Weights of a small transformer language model: biases, a variant of Adam for these matrices.
Each number is 128 + 32 x the weight over its row's rms, rounded and kept within 0 to 255. Layers, rows and columns count from 0. Numbers have three digits each. The size before them is the row's rms in percent of the matrix's.

# layer 2 MLP up, 5120x640, rms 0.0136, rows 4501-4667, columns 600-639
114:102169120136197157124150100107130083130196117103114161108154173219155085176166151111140130149079123136145134130116119157
114:071158095117160171107140096140169114081157121154071207038115112180150185151101054138117154114051122177133096111144114112
088:195138137116154173140124138171134117166126149144118112085126143138120159131167179157090065115128105069116084177100149164
120:107086097083161131097166165120081147177201112133054175043098121165125153091190101109113144126131141132139134098157100169
114:169104132106099134140117120122152052152165126113127159089118128172151138149140189149113118138134153137146123161155118133
129:090129205148106179125148100155141111169154133148127163149097160190109169143144171082102167101132145166158115128102092111
095:107147143121103187107136095108112114187206161134111194083125142176206167120094135144042168087101122155116143129107129102
087:120143132177152116156141067135151136139158141150067211091134088103195147111125044131129137146115116079157128125164139057
088:119163112125090182165122177151129130123175127138139171100169125179208151174172173098151155095158107091143122125099163167
094:104156081088141150161152109089086172099172120103081142077100150197139053219062145115081108100172139111195099135139097119
086:144119171113161132158182160124147124083136101179121124158083134188131119133169088154092131134099074109137133085127114094
090:077175107138137122114205159135126082124140135145090121154128130170130134118102145143089161095068174138122104102156090043
090:128150143083128148080054116103137114147148128120121206126057125181138085099143130121169130095075185149125139153067118140
096:115116162092119229169091132157093109100160074146079174155090115067138158126122061114093098134122119156083111143129152141
103:160153151143142191097127123140150123148161107158100143086060117158142139103180161137025110122144121156088199162090148113
093:107065162084160074175170131137141127180129128123086122149092145149113097136149173105120113165126124124145085095068122114
097:138137163129145182136192104166113117116178059109097100129100197157139136121161082154141124175083128109077107153107101141
096:115168113095113189138099119158138096119101136146090060068076135159067140104144148145129140141095159124115128143082129142
093:117167186134155082149092130154144116185118108140149124092103088149177157125196152072169082158103189096123096139141154151
095:174174131117096130143104199171131093123157096065113138122069108140127052161127147140090085153138134135100124156103134117
103:135129149089164185114167088135131130106110073159123163107106122186127103133171116108092149102109085141104142154037097112
092:191133106145138134102110163169144112112216120173099089127118108119097126165119103125089111201138149165129153138109102192
150:077108139071123135122145060167170134096183093204115138103124172145121091141136131161094055176114107141157131118088122172
097:138095140081114159156133105138102046159086182130141131073132120208172148145133150102142173182110135144131111171126117132
090:060126117089112067114144150141143108145169143138156063101107108120155083170154200183168105162095151119148117139194131130
097:105150065140112151151144100176138121121150162142093133094130165116127129183172191103116165159078097135132090136069112109
113:096168108119145147146120138187144109112184078155122175109076166175130100105096147121117103157101149145195144177101129038
123:086124141114162189152132149141092100135143164138127132124125094142113142128104140147126121182080157114096112141116122120
092:156100183081121115135134129106121074094146132130140188168117144125189161107137158085088132149130111111192133133099128096
097:090088118145132167150147123146110089140208134095090166058080119110119091152065128100090156067177125127109110131134127134
100:106138195109186145150129083172190116155142095111163160182176088125159169176109171177109167095163180143162117137075143135
093:135095140095132133151102079235142101190125115129105098101170118116135126179155142158100150167047092149163121132151179124
095:135140144098094133088112103128169072138158125170112189129090130172111150204148110112120143129091170216134110074133100134
090:095152122104143203109126124176136114103201148106109141158142082181168114156155157104126093128083171177100124141106098103
091:169160138139185139118163143119137118183122085089135162141104116149156144154129115109145106175091131095064131139166121135
098:148082144086169160194141063179118071159148124163084152082104157147099092201135162149091145148164104161081060152113156149
096:124130114127137175118150109144122089133122151132101126154180148199140079107124113184127129135134167151149118095116108152
094:092140122128078153083154131203130115164173097115127096102106129153067129101163109178092105127155138093126076113129143129
090:095113096099146167157119179095147165168105102126080123076128126130149124116137158117130173209078144182138149110138097150
100:057146099080129119103159137088145124114111120127100180087080128201041098123153072153119128172130093144129182145030149162
096:084134063131135159143082183139100095099128131098105170057153157129143112171105115148135091087155165126079101098118136150
126:111120113173132195133141129146104103096182114132081158075088129123155123105074144088122137137160119149129119100116112148
125:111103102104147152155155088163125047133139087112100135135115156189172101144153199126109126147161200156143131154075150113
091:069162146101180161142107121092163114151141132096113150108129157126094103172157124077076169116115117145149090120159119086
100:081146081133192116170179103131194122116144118062099188105147123134113110128181174107075078151123100131193161110070135099
099:137104122077140167135145128107117094169147105174051154104078162158146083194183144143156120159103098151102149172084092081
087:122079103126172155129144097080141112119124064073102102082125154143139094128156167077153114113150134173144115101129132170
087:139070139128154135112216089123159114120167119141117122123161135136165162178136148173127113141128117119124098137103143074
089:140134105168108184151105175149136136141179090168089149141114165186200163134092175157081086138111123213103158099100140109
088:090126173048101194101151132102124097105210102184121157094075158135069149111093160129110183132079138128098130169096185129
095:125131129090082106148170126113124098095076125139076175098160160208145130064121089151077099179112148115147129094135131083
092:150136129133176158194170114163152129111090098117101137121169133126147148134131162142165120121123101113155126163108153083
097:120096089046108169110165129123172065136160126130052126125126088160139078143144174152208118146086133161145117111119127156
090:128163124151104147116152110142106117069135055191115181122106152156137081156121174141125143149118154120160112097125139096
092:128132138099153159167102058155122067135113151179076085096132059160116165125118132085099149126091095127223091089140184171
101:145163144132144150158181085131120094089154144164114158096127110177190123129136195174125134165115145175155042111129127079
095:099124128112153147169132101157139099112082103113109172133125140167098079174126105141107093164081170128084059134091118089
108:132119147099169184143232073110089141114130122148101181086119148103115130123161121131126104117053130130138080174031134104
119:097113127089105139163128132092112101188137148116179170039163116085106098131059172111145127154143142137139114070092165105
090:147155182078135144132116111139085109122128108159114211127148145160149162092131071071119115108160109141126119168148170184
093:127143156159131185177154141167162140121127138103097104132100126164134096115187191133101061135208107138103127153125095161
094:161105105126097142135132080109181161115116066110123197128120110172187092160138154128063159151084167123121049133132158119
098:100104144100156201152130129171176117177138135134083138138116115144111121167167070139150050138121074132129110118096119132
097:113098187087077119163138127217190110154178091122114169109152138136153104129158142140094120150079113153127156089132108113
091:130071137170118128135126140139101111134143157163144142066113145161163156134137141140079119104176198215135183126093095100
101:095090149113122114097159142139096078149142066117076166088125205114085106119104157116170114125107153169099143134145161086
112:099169120120114134158121172147104058182182139117140118095131120128153107119136142118077095111140135202134135113070102113
098:092073132116155153122187118122143097158189130126095111138163169156217175130126157155169089161114151094100090121104162135
107:077156158140124126141103167158128072149115070165122157118133197131141167173129142124069157141091097162101127122069166065
091:138095139159087126172171207119150101113140085097080118045082193119188143119122137116106073186117161140165139137125108148
095:095147122086135181124224120085104080116121071079117165087101156131144169172052197195113105094107168119143132119157146153
094:108145169181114182096063093164154062215174104169066197078105164141185176130100153137122115111095169146122092121130195142
094:131055132109133168110137120118121131167145097125128119093107160170114095175188098129171178135121176107097135149171163197
116:075151152102098182175163074147108090104171108149134155038120126094106092103204202113177077143090135154132164144099128165
102:162152075113110150079116161100125098161186108116141132164143103157114106164137119164098109163142093172114140166099126097
094:115079130075129221139077107147133069126123124112125109072142194148110105132139152101122102228069141172147108136089160118
097:128105136151106098138141133144102104107167129089085109183088138139084087099202126094080072125097127103079124141103109099
090:079128122120130128177112113095162132114101124170093172131101125154136105124150155119152097183118157176111119201103076176
089:157117160153121163180153179114172125090205130100149193149152180165167105117172147121107105133087128077123069207116123123
101:048146160089129103088133113140132144117168173114161149127169154146152113075150066136161067176127123147136097099122075088
095:128145143111123170105112116184102150183142084234166102143141103139104151137133161167150070105113177139102142130129155121
099:168161109150126120125193172128164076133123112148098157049116193160080127150144186162126122190103138159108083162091137138
094:112134162109065108138097127151182161112199099123104109135151095185136097130164091132121105150087098122173125132072138100
105:082163153141116150124171095066168092095132124191159140123087129127106108148134118158095160151094143185138137101102095136
088:139072112134070157113137154157123155155074093107136174041142151125090139114173153078099124172114142106101136133092071175
097:127166148096127166153166130150076079116164082175137119106089172121101144112116131133121109134163145095128144115113101123
089:155128107131184111114153102113164135097169098107116172076140189134182102151094151130141137175111107155135167079105159111
092:103133159148112153041071117154124102127136156138127134114103102116162108160089136134102126149111138142085102140122177103
089:129200114129138136156153113034169164119138108147114119133128105103120120175144147173099188126099158160083099116144126116
094:118174087157112172173155067148136122163083117119092155103112126186190137163124178118139130206123129190138038074102109141
090:080128187119164156171151137170153119126158163067144101109100150104127109160089127171146103103161167197149128157124076115
173:077116103065164170116203104161104096125212167132127099135137092162085095160129166162116137085073115126099163129093116140
100:107198062118129143117118132143172071139200106146115192103109180153149113178169121150102102086062138163183130114100147133
090:139101153133168156111140120155137149089140153143168173122165126120149110147107198134097129139123153076121136140160118107
103:166182145047101134143137106144143108217129084162131190082144152165092162161203091127118123135129093158169089130088088105
086:102144128107179134128135105129114119141138098087113123098130174113127112176105101092076101125114177100147077159083148133
096:149159120102135092163138131142151108124150120127093148121146115128175057144160110136070089136118122187124109122061105075
102:120077141052157131176154149126157108146163122144078090161124184138147151124161142166119108074079140163105127160165064074
098:081105179115135201191180118128065091152141155129064132065133140139140112157125157137104129138116118108143136062080100137
094:117159109081157188111205141142126142146140118223148132126171141173154156139128151084135105147120117157189133175135188131
100:118136169116088156097085095092137141113153117121127143089141167131106128180154153104136090122095124239146181110142168160
087:172107121154132139152185165168137115160133077090135172067124155135168159196191137136090111095165059186146113201119119146
112:105069181063186196142145160152160103153176101097104085124110134093103177173143164131093096082076098132162096164094138098
090:150113111097080182134170115107142101156165155064133099126153180096165173114103079134142160085165085165097177144088093146
093:117133137101120177137122166166102077129209096114128102147147141132123124172151188092162096138162168157156132099061169091
104:105147146095111157141132098103146140204160051155096125073076171136117120119120117135078153166125117130126124126110136107
092:169104081102120125073146101057141070141192087101143184076090096162125153145165139137086132099125101189109120123133081056
094:087091166173167206121174119134172144150167089137107128152132145170099126160126162179126135117136137092123117119130166128
091:109132120146166177186148146172187134161156071158087157152135120155130127137164117157149126166111187117156124138077149105
111:161170111140111145128118121118149051187129095108135177148108120158121084121146104169096097174095117199139166171130136089
100:149124127196125116135126121055169090173176132157073178095155094157095058127147114139080124149168140129067125124103152063
098:081127131127128172110159094179154114123107112190090169147123161178143050142155163103124098184145138151180095176134160153
098:077193159089096132141121148179179109101139134122085176048120119177147082188104175093118105177141150215153135141093151185
094:107121145126212140111128063195156157201162122101111124148117176186172146181088110106085103147089139097106110141132126089
095:107139168085150130168142117170123111170122114146092136121110177179134124126174136137173084183117185146065107134072142142
093:141126162102151118224122113159159137141095102133108132102110135172131173130175160129095086200133150139147084102157111138
103:081164115073119187137178190151173081121113108067107168110095201199146127116142104174113095101107126179160104153087162136
089:135085135057092155165168136134145086220143116132136155048150131116109085113121120139084173186118119140165141088145136123
095:139153123087113159175176109151101081135046076127179178127138125180134078130047162072094143117067108113185081130070121156
093:104160117155152183148087115143166130093125084141113159066116112114139113172182180128084145148064122142199074123141185102
099:115096161103120152141161122143144142118224073116107163119168155148129077182127088162133088076042106200096123104082115080
082:104122174071064117166138110142124100147084069136145142143176083154155149112113131139118075085047183124095173148100128118
095:114162163067091152151143170164158162155126077204092154111132147159166081151148112137105098188120140203181171132155050093
106:095141173074092146128171102109128122169122141127087163078148189146141109151115105147165103132148114104131116154162113165
089:136089146174156135153181117098137091163131140166119211121067131124126140160135154107126099160061136166137135164103121096
098:113100116177099193165107135138216137199154118115145109079145102138174098200139123155115095169081151116147096122099090135
093:106179076079172154057182143143138082155138127098115119135096168154118135170130149112089119112134148141113147179130137132
092:113108133104092115158160065093098121152139117159104085072148122109097115177139156118158109157096134154139102159100148103
095:053103131117119166123123132117127192140110129146124127109199208121113089199172182154111042135073143141125119109108168067
092:114094097157095181165177112161163145144196123072146145103153134127135111145209195101106160089136070141163070177087145099
092:128119134189124149159143152150168113162210055135117090091117078155116161153150148164129063119106133128136128113134134171
095:096155136157167190094155122144130124125107131180109177173191091130145083161188114151097077178135126118156105161116163085
096:129179102072089135054155119157127113121129112159119107092133159164155088158187135161081075116124075208127166184091170066
116:110135079130107160170097144147122101157157160119112126109070141155162089163087182177097125144171089159198154097083176070
097:147149137130106096139196119113108076141181064117074206110118094134156083149176190112123144137167185199129131116160116066
091:116080067139176153089150088154113088097138167104096144116149144140107100181122142138057169194110158157151131091116160089
096:098160118134097099144123108141157164187160125209096187125127107146114115125239163133104111135143152180200121133108097110
094:146115171121130151172152151214150188176099114081119170069065136121110197137123154101106138165080145149106131166110098097
089:130131162134134180157178122159158099153138083109140221103099119173146092091185110112105106106068123213108028099116127155
091:116065158114112135080193096146151156129129156108072151056094160112109068171141159064129098141128183162168125052129165147
174:113104142112091138116106124149112072113195103197086159102082136127184109153116111158022138138124117134135159165137135089
090:111125160106068189151160135133166027097168114112130151099110177119126151125214101156102115138106135139152189158110135086
096:053130156113115132162169137146159130133091099154031177081130128101161122156169143126127122178110097188110106148090086103
099:130145157109104130138156155211104138150157158150077135086095189129130104139119160140081128121164088114162134118132153170
089:155181166118147137149125143062227164162153108093124100085072104131142135234185138157111126173140182114167112165088124137
103:104107188127129083152114113159103084190158100134109156094069105124078060162144216131134057129110126209105122120093116095
102:123127150137144116138176135139141105190182184139075156112131149118147089141113161151102083158120150185126119145080173115
092:110061127088110124152142107134157098100161128141113127121131112126139115180146133125133163171094117186126168101123146099
097:093165053129085125107095147102161121089126138155084129120113150108186041093192089149084138143094145155102090131147187115
096:097134102136095210193151119150158129166111126177092183111110140142141139157125158072138117160086166132098163110096149118
092:108147152124179171181149078149189103132141114124068131083106113170140061207140167127164140124122127169150135142114163139
088:094124049138142140181126166157083066207144170053162129130118139141086106107160134115094173121123166127144157196109172138
089:117119155133163156099158116174119104086103139167108177112107082194127137176129141164127092148169146145168098156120152171
093:109161108076140172190115094138118106090117127187122140102123169163132141145135142148109141080067082133140121086148100118
115:128142139139078145177120146176138130127159119127103183107118146088115101209098188145113143156115172136118097178161172106
095:095154111114100140150121104172115127126143128139049118152130154173111118096181139139128154155053129123141127120112144133
098:086109156086175178146188154154051099157154064145126080126090168116134074136109155097068079125130135192120151067103126156
097:105135101133176140098172130122143094141130067123092161092157145086157107198152159176053110127116108133144120124117106093
092:119155129172115130134105094155149081144142139071101094070167079101190123212182131101143099134076130188133112105100128112
090:161173098172134150117074090118101099135141112155118210096136150202132104123178192120102158157123151137128132116103093096
125:137178157206125135157146146144166087172089132109146096124131110170168143114140091153122104111140107099132082075097171154
092:082143152078090194147117127119150121088117093081075116051128160168148142139170129120114098075103106116146119162082115165
092:125115205077066140142133105124111115085138085081100128122113152146160128140104138127113160155140153182137107127111088138
097:105110087064122227113105084089178118094149158108122179122101161151173116137125162119063167150088154163121142109112083134
099:078133153115093155108105103136197055172081133241097147073092042146096082169128126179101089050107111160163045133110130065
143:119111152125121168162136100154139111162175093159090255102105115156124151127202197155113027146115107071131067155144113160
096:142089143135105139188099141142133171106183122175117117144110102128127116119120153132116139097140088199183109145112088127
# layer 2 MLP down (transposed), 5120x640, rms 0.00563, rows 4501-4667, columns 600-639
152:140174159124174115148164038160129128102094156094120103120190118098183088198151158132139068198146146108126082136169109142
147:132060134133114132101123175074137176098117138097085162111067118108157153074126126134123127155152114169154138124124113140
034:128159073075117179114152137129116149176116085175164102137144109070168125169128146109187071082064123125121156102114130145
159:166147126130104139088082101155112167096136154130165140129185078143063124162070183129145091123087123176152158119094099131
152:084138096135127107139098129089150127092108151115118112126196154058109089119115136208140153110161136144094140060156167126
182:152112111141087114112119160050160165137148113140088080146082125094110127058140159117127122118122144114195085142168084089
089:116101110158082154144113178128116128128156135165098162101125097130080173102096144097088134135083122170136176118120093123
042:106158056134111123153187123094133138123165140190133167132153118185176129157101100114095104144138102110151123154125115138
049:123144129079122121128123112077103130088060145122144167162137135116116147075113135175102090138165047121117118120105144120
064:136171128209182155150143082098142158121076098097152110160126150137112150128093105115127164180142146148119126141166147165
027:114077118149121136110160152120138128112135166119150161106132096090088136139152180119091110145182139103162099140101127085
029:198151112123100124099141177149105144162114151086164094139170114122075106085179125115091140152123123096112128161159157125
049:147103120128102088137116083078145154143143156105155058188109062103163091106101167143106142171195164142116156113122156159
071:107128136139113142096085069164120144086103132079139071126130131159141184152135113107189114090142132100027132132133115149
098:116113138107090103127155143116135087090095199127099116165100148151085143132178177084079121178149138050165105178172106079
067:099129159162135146156186167195169090105136104110101153118142148169125153136120101100107130185086133188073182103093121155
077:127110158136117124130123120088167113126088103158108099105128093118120106099099126104162125117136130169169144131161113149
085:114119084133107096140133150120104153103146116099098156080099202082145156021198093077162153127134140125131131133130177152
058:136128141082105106143156113071137134181122140110087130136148138156155101126177176189106167083094148139143195096163114148
088:118143165099137187154169131108166135097106148135113145135133168148070171138129130143160162134147070103147124216142125059
105:112136105092104163146098074121094121093098226153109119207107106147117084111135143123149079141115131088126151138100163164
062:123143105096139108072096165094108154017115178119062135173123151093134125172138079145203169113114048151187140110187106132
267:152160149123081095120130140120173109154100160121118099153157088129093078155129122093140122093099162089112101113178138191
054:078139146165155193105149193101164117152126140165121137060126167129150123126137156120089164105110159120082158092169170103
028:166094123132156179120076147154157120117153104063157062089115163184120120162058108131154099165158154112097136089148120154
082:080144156136126097126162166137148131113086105166072125126091156088104201100133093095155177136111077163122123067079137144
135:054082120135150161079123101135114134117139148115138107155173103123126127126133087149126127134119121134057145103157109203
165:173107142102119129140125146126139112117145052127103159134118127156154186112127168118132097128151148117152122126133149137
042:122127172152127139145129110137119186101131130104107112120119147109172141106088092155146091186109102125123154137168112179
095:159062080126100116127095124130115186123110099149201132150141131122048113120160119119143138091133085077128139183093162065
088:149142156109066172121113122096175170122107159089106146175139029112181120111106149061152173153133150073137144120189126117
057:114174094153159107105139142146175100075168175118141148049088120074112157148120125067161102080101163134136154133125158133
077:079113109154129131135122150127128103217117109121154109129143134105132098122100071128148132115098151144168158082111124142
057:102130097149098081017154054175128136110087141137124099081141113191145141138117128081142086157105143118126156151132130145
061:153130102114106088139205115134110172109105172205148094157141123102192123020137127139130137088141161193083118146141135085
096:122072117152132155117086148124153117093153118119112100114126118144096109140150065128215150112110125088103162147140134150
085:108122125151103059146124105137100150070099150125121086145174138157119155177130116124109090133141107182155161135136132154
076:109204123155134103145100178139117128159079146081117160086113145147146133113144143109129111151096146128106175080176130160
062:135134160137142120134130129115169189148142155136116067177166123108127118163122151125170108158096166016167114123158145133
087:086115147087183118139202111180101066093062174143109103126144119106140105073140156106114172120106094114168130118120119122
075:140133130122166120079102166100141183132123175114194141156161137127101138129139101130124121118174132086162094109091125104
174:125124050071167168133105066168178140039156119121120168141160184086130160110117106148143063107140103124088129117108141182
182:151125170121148205114159043119190087147102107121145128162104083152143139145088114129133073174159182102120076195123085084
062:139134091167191077112100101129103153078081160153153103150200127104170086169145123136119081149201161148167174098183149119
102:105119162075167103096160164126129142157141129114156174077152133155125069153105123178127089106112159133088125113148092108
081:144157152073135157055138145104153139150191165152148152123101129132103112094118111205151086084126110158180078079137114100
030:091123113171138125043093116165146157118175089092131143133139043059161166195162146166099162040088102171163109071109120182
040:064187095084095012139107203168125142136111114094102138145120162129105189115118135132168143124111102082090159135161144175
055:179111186123118064133149107152120110153117101194150142127144140120175104205131113140132128161168128089128084168132112111
047:107138192134075113119127108098092099149125115134107059144179095142116072170133138101107120139072164204088074087158133115
081:146156118110116113133122148131107124132075108105053094096106113151135127020138200122201093115151119134133124096191168139
060:104073093125150168075176150182098126136146127173147107120130146171126129129119101118187173105045092189107102159086103180
078:140159175148154116081153137085116174127128152092130138153127119041072141117120140154145110103124093238141177133167134185
035:141101173098148147125150129132119053146150138152081153135146127075146129136104204113130150142194169130133066129108142080
056:088085194194140126138156140144110105089090134131131221144142170104094134147114105131173162159145122129085135066147111134
071:165104128183146146082070139061145123154139110170107114117106041100153055161081165135149134135131130091144171158152129139
086:147059120153157136085106097134168141055127175180144081162106181115131074128181127102162098136154133127106138056165134179
125:132119137079096115106162188138131161109104164093122191099149136144096147125139189111136121144154114187110112155123149106
183:125125131120165118164104119148105090167121160165175132176104142164111092146141148146167076130169085101122075135087113148
065:138149108164126140130115141154099163143165107077107072159165053118094129202111140088164101071092085067108177112190214114
065:138088075051107101187168096131110138130168123133091103114154132139132177165120108112123140155161111133172125157191098108
053:074114153206117119198160092175146111162128135153071140104114136149111092117122126079096169124125178110051178111081164124
094:148130146121136172130110110186139061103091124132151126162151066130117105142117139118139085115123144050135110110169070122
083:098087146151133166141164142168148137131122140173127114180126109139145065141117117095157147084144155088135162163156180091
048:124097111115155101125148118094133143096084169096082128091110139165092155164057166096170163178127070144159145142180136066
076:159145054103096139126125153119145122130121184111059113113182128122130063116142132115128150068161134095139154167142129126
128:152073071167106146110144130136127167075107185085132105155111088139094116129158158144134137148203161069095155149140119120
090:139147146172153192132114105154156122093131118098132126097126170171140098118123151095093121172092146044082187147112160194
126:135129095092092122156140196100118138143135179167093148108122113087113147063091135141066153129115095168098163134143165057
043:143135107146147097076123191192107079131102150150128188131089177134147096130140098120087189133178162040093096144136098124
059:142072143135058176122143114154172138082102175186131176079057138152099176182122118145113108126148159119102119095127195176
063:145114094076091142138210158115140081088141159135109121130136122115085102123148147099116173178153067102175157173125103113
071:091112102101049060121127184149134147160119095134107099128095096115092108109182106105097137098085121159122144078122142143
162:157126126091155135139126166126111106081093158156129120084125151170070085105109126105125093188102111085155132160055152141
114:162084133138116147100186130114123182098184156116184160117074134104091145077137142128114143147079102166104162145114087129
075:146092144151052153171159143165120123178136101136156147159091091118112126153164084156176115148135162091126107146118097129
080:150098123160160112122098168174115108113097085161114165131173140119155128111157146108089180124139095074121127113085137109
071:114118116204164146146123191132149111142128149059179153127107121135146161188154141085122107119126160116078173117189096184
049:164118136094125086107153168134121088115085125117143184172131151130120147146180150070116137082183099099145102149174143134
093:169172128108122136141136097108130136116096218115143080135152088162135141042141113121173140148094205102105112115154078105
084:174173136149122168063154104098139203132102197078108195166118139104118108193132152156128112140142159101152144194118115189
095:136162137160105111119143110102118183119188074132184168199136146063142136115186186130095168154153099165080141085136158175
070:137109122060137081129169233135210134088107191094162086127097091146090136123105161109116137160173103034123181099109141116
120:131115179135027161088156076109197194102099175146112131103129129148097077145162127126076148140083079091131130109136114164
018:140072112210136039110071149148139172099109114137145117151161075097125153162157106120082174125075143069129153123143125175
084:136123154162171171136093196114147176130102176131126151181136159032098062117116130205187174173140141080123119153051139087
054:100116123121061140124087159132091099123150100166093139123093132205110145122097140126139209090121143122100142094187129129
077:168101068151104123051107164113173101145091168090186160183143081128136140139184081096100132124149139138128107139113165143
037:122135124096059087073112121142130166097127178087113192145149066094110135112091103142135153161124107139118177164142134150
067:096127083178122119175140020141128107108124099132067090118115145167149128175062137134153095146147116140083105125100125136
049:122124148127163003119110064186093139142112197110127156174138160191078155111154132115179089089084122139097074126119114155
336:099145193151117118127120058169194090200156162123093097097077120131121109116119072162089117140112143144125158112064147127
095:115174147194120172101145070100119155148167144111084191149114073159171082129132115156152111112078087214163092162114103086
047:159087157153165000103090092132154110161138120125095084103151104123159160084107166147133149123131106128097089158112139131
118:121128105113112106072164128135132168162136107146148142103127117131148136077130071046139121121074152157104117105112100110
037:091084127114091163158183141148091103160047085137101143081104138150074101130079114108121146065108154084099128111063106109
068:067053172099088115160125141186102116115116156125089076106124134105150177144074149127165129118183114117127108104123062066
099:152164131151129068125132101094121167097100136132141158119144167099144164198175123073105113144111157173120123159160120123
082:146119177138107159140130086084103165124136103143088209114115099099173138143108120110102176144167129200090119152196119100
070:115158114110152108107135180065139125159149193162113144073187121123107123115135140116089134120118171119085103114149127068
099:107114160167108131096137132179129143146088118127118150137105122082168117111111085080114156070136150108111169124136119147
057:164132049127131121108154123079131111088104158148110095192090058139134100120128154108185108177184123097150093125089126170
149:137107107115110229115121076104121124094152117176149126081116104060086069102108132145169165130154107156111097130157132085
067:097134132170121113108052101150104137161112111116156122095118146075189136226127163135151146173139141123052152134118153172
079:134123082088132136180141060094138125018091129109121100125159221135078123153137103107113162144143073107088126113154125087
113:138096186149119181193132174149145121093131135125163188152119129086132108175186111115119141144109098121111130130137138128
034:101140165155163050106147166106120148132102142111123125184163096067138073160144098064121153148135167129151144155126146082
044:161141152142104157066150101161128128127091095081118131146132109110069105140127145145142092096096148138103132087157196195
058:195169092172150102142138165168150122116141084097133151099164083178108129144082119147127099073081081064123110060125084144
127:159114138128133151092116121136099162138147122135130108119134086168131164087153091121114110149127130118110185131167153190
052:090099140107157133092127115117086200170083196134125179129089124136099141148125118115152124182132094117088121152112138149
099:127112069154165020131138092123109098143119118128146160109151142089119126139142091048130118130088146146164198078108133169
101:164154132073165125134201115151114060088116142106168094135180125140194113138155120087080097127144118088070127117152105199
085:137121064105111132107139160178113120118182109128149157128148158182123170098111162170088145071162138094152116212143201118
039:107144109096103133109132092146127185093124097151139134116114126104123135085163160131115106092119117179132197144197144163
064:159130083127110199138063147134110180083081159143115161123167114120097092135063167138139110190127075073142168181143144089
132:114114143130150209144100100103130096098185130161075055111098153131059101174123171151136151090099129133151110107160177111
070:166095158133071109091111115126091130074137190161148160143149099106117155177122110087155180175155139137141158143182064123
051:129086130082130150166164222137063070113079105157117086109122069106124127090106200095033191088144106129132148079136121150
094:162149153099138106136097128091161117132110145134111044200174049110097145121113151171105103086175101088108173160116125133
079:085100128093111052104116088137089161107163162070181177191134088070128134060160124093110111208168198111102122126098123192
022:166101171169114116075149088124159127121049187128140122067185115139122166252045139130161149125126062038173108163100108106
071:159158157115114177142085097133144085187143150094130053107164101137150123178202115120157105106116111101153124175179092119
115:126170105127136074076089087074119164130077103086161128149129107151101137116148152093130114105116166142114097139128100139
078:164136145165096090034091159089130177135111159148091081158112073082146170144162165124129173056128110094187136145172131131
084:182137137146108140126125145107089157150060088081110086142216137115141112106118086128163171144112113179094092084154148163
055:167103110152164139127100100132129096109092112076177083184108105142104112178085164126172105159189100095145100156172177089
082:087110163150146115127111183166099140119097136108084097078095115169096109085161153150112091104104124147147141149097115091
072:089109141139154083109164114138152094121148093189137082177179162121188166116156190133155125108169109102072158112153141100
071:127130139076167154156120156131175131036145116131134074127179135101189125178085179095119192221130095136147170152126143084
068:151072158161120099131162174121111142121118037126159167162159159089151149088085069161133155112089050208097147162134091129
064:129104167192211095136129139135091119119132158153086160101097132142121115122113133150121154161105100138137122117198066074
087:129098129085096079120123144121111125086140136154150055194182097111138103103136087169172129135178129111125085157113111108
166:136096109088110154092151152148175160097075151111122064118157156145099157172152124129126123170109138126136143115118103099
083:149154129103122117143132133130133147091117137131150136174122113072075191159086164175119171159198114162080139122119103136
069:055138125059167156158146056174153127158120134130072194090127174143115102146102200089094087085120161122121136145106134148
075:130158131170158164088053198161136091127165074206119116137073096105170116095120130160116142102096109087140184119070137128
055:108091101150138160163149215168142134167068149116117110129099170123088139127141121108153174155069175075097164111087120132
038:167129127137137125091111163125054113082097108090147139144157121157199127173081100157169149194168140171091135151148072083
052:129118157153105172104153110140076091150131117115104172131079104108158155101105184109141122084175104038158094175122098127
279:162167118133157033108128128081144143051121135109126108148171107104128100117125169120152077158143119099163127221110138119
054:159188140110138111083066144109101133125161124158161146134187159109094198189081130195116175086086086127122160129163152089
071:162157123156135091106137131090145147116106130088101135221147119137133128114116148125165118089112156134102165163172136137
094:130096125177082136128148156145104118109061135083139124120116111077171097071139105109134123114192161125111155097164081095
027:116129101098145118091167161134071150138168105133115103101116129129107202144171113116134114209142139133117175097159161100
108:159123123136056114073129075153160091138124084158176167120153154164137135151152148086126166122143156084149118132146134118
073:144126163097074070110135098067147127093128138133153079093081107150118158101129110132163144134121155133118146085166103112
035:139128082097099075089154159131139105153098054152165092150148148132117108136154161172167090125156118126165078126108107116
097:126085086100072135091096116110094142092159112143175110130152090093158103161153100150136080141158112115145074134138132110
098:103130148109133142146135126122133143092122147093115153153122108106149088216135119158158156164155166123082135145155153186
073:131151148129155132094099157103088109134094105090155108182111138160112176159131187123114118158204112101176114107101130156
061:096119112174112112103115180123157079125086100187099106084140086095164132107145160080133178107143182156115172074153206147
051:098104140165130086140104104162098167088059222078127145207139141128166127170117103097123088109104159079085154132108135156
062:094106146094094195085148098131112142114165140182123196119132197093107132166147155151120118053134189096063087137107105120
135:071084128115141160128138137129116173132134102116086166120055110104069083089182159073122116112092127176176103102147170127
040:140119163124113161152177135105144154098099113129084111091076134142143155103133110176102148203072111118140171116133136166
060:135057139153104134123059171101115115109081034108138151093142109144124165138109122076108078177127120086138170134134151063
079:133115131085114135138146134127092110136159170162114113130158135132115098139110081159106159188182106091140166121115084128
051:155108126110085081087184150160115165110081061131148146167105142081111128095145095138166165112098078035119144160141129088
042:123136170144158098060122117077066137093148149118083180143136127146123157104142121206150106119113170161139127150172124091
185:116155127147061088109141128141132148109080114120124135089151090157168151136122108160133141127133132186107139116106149127
072:124085159150105109112163150137092140110080110124121169104157146101128162134101131119118175117126092118136141128159150100
084:122155061139128130131121141138159111118165053137119106154178096096161166085102117156101107101183059125159139144143143068
072:118084119131104116103119148130129136078117125155134080174159123110135140172089118152134113108158119132137154129110092111
078:133180128123109158101142151139176154163151167117087127144089110142152163156123143122062108090117115158157165125101112142
236:160168131111197127108096162116139113115128150126156238178090092084118191115162117209113159124125128134112138172056133108
072:139147097096112088085076188137166148121102103118171106235127154143142110082137141120117149103131121158148099110142141121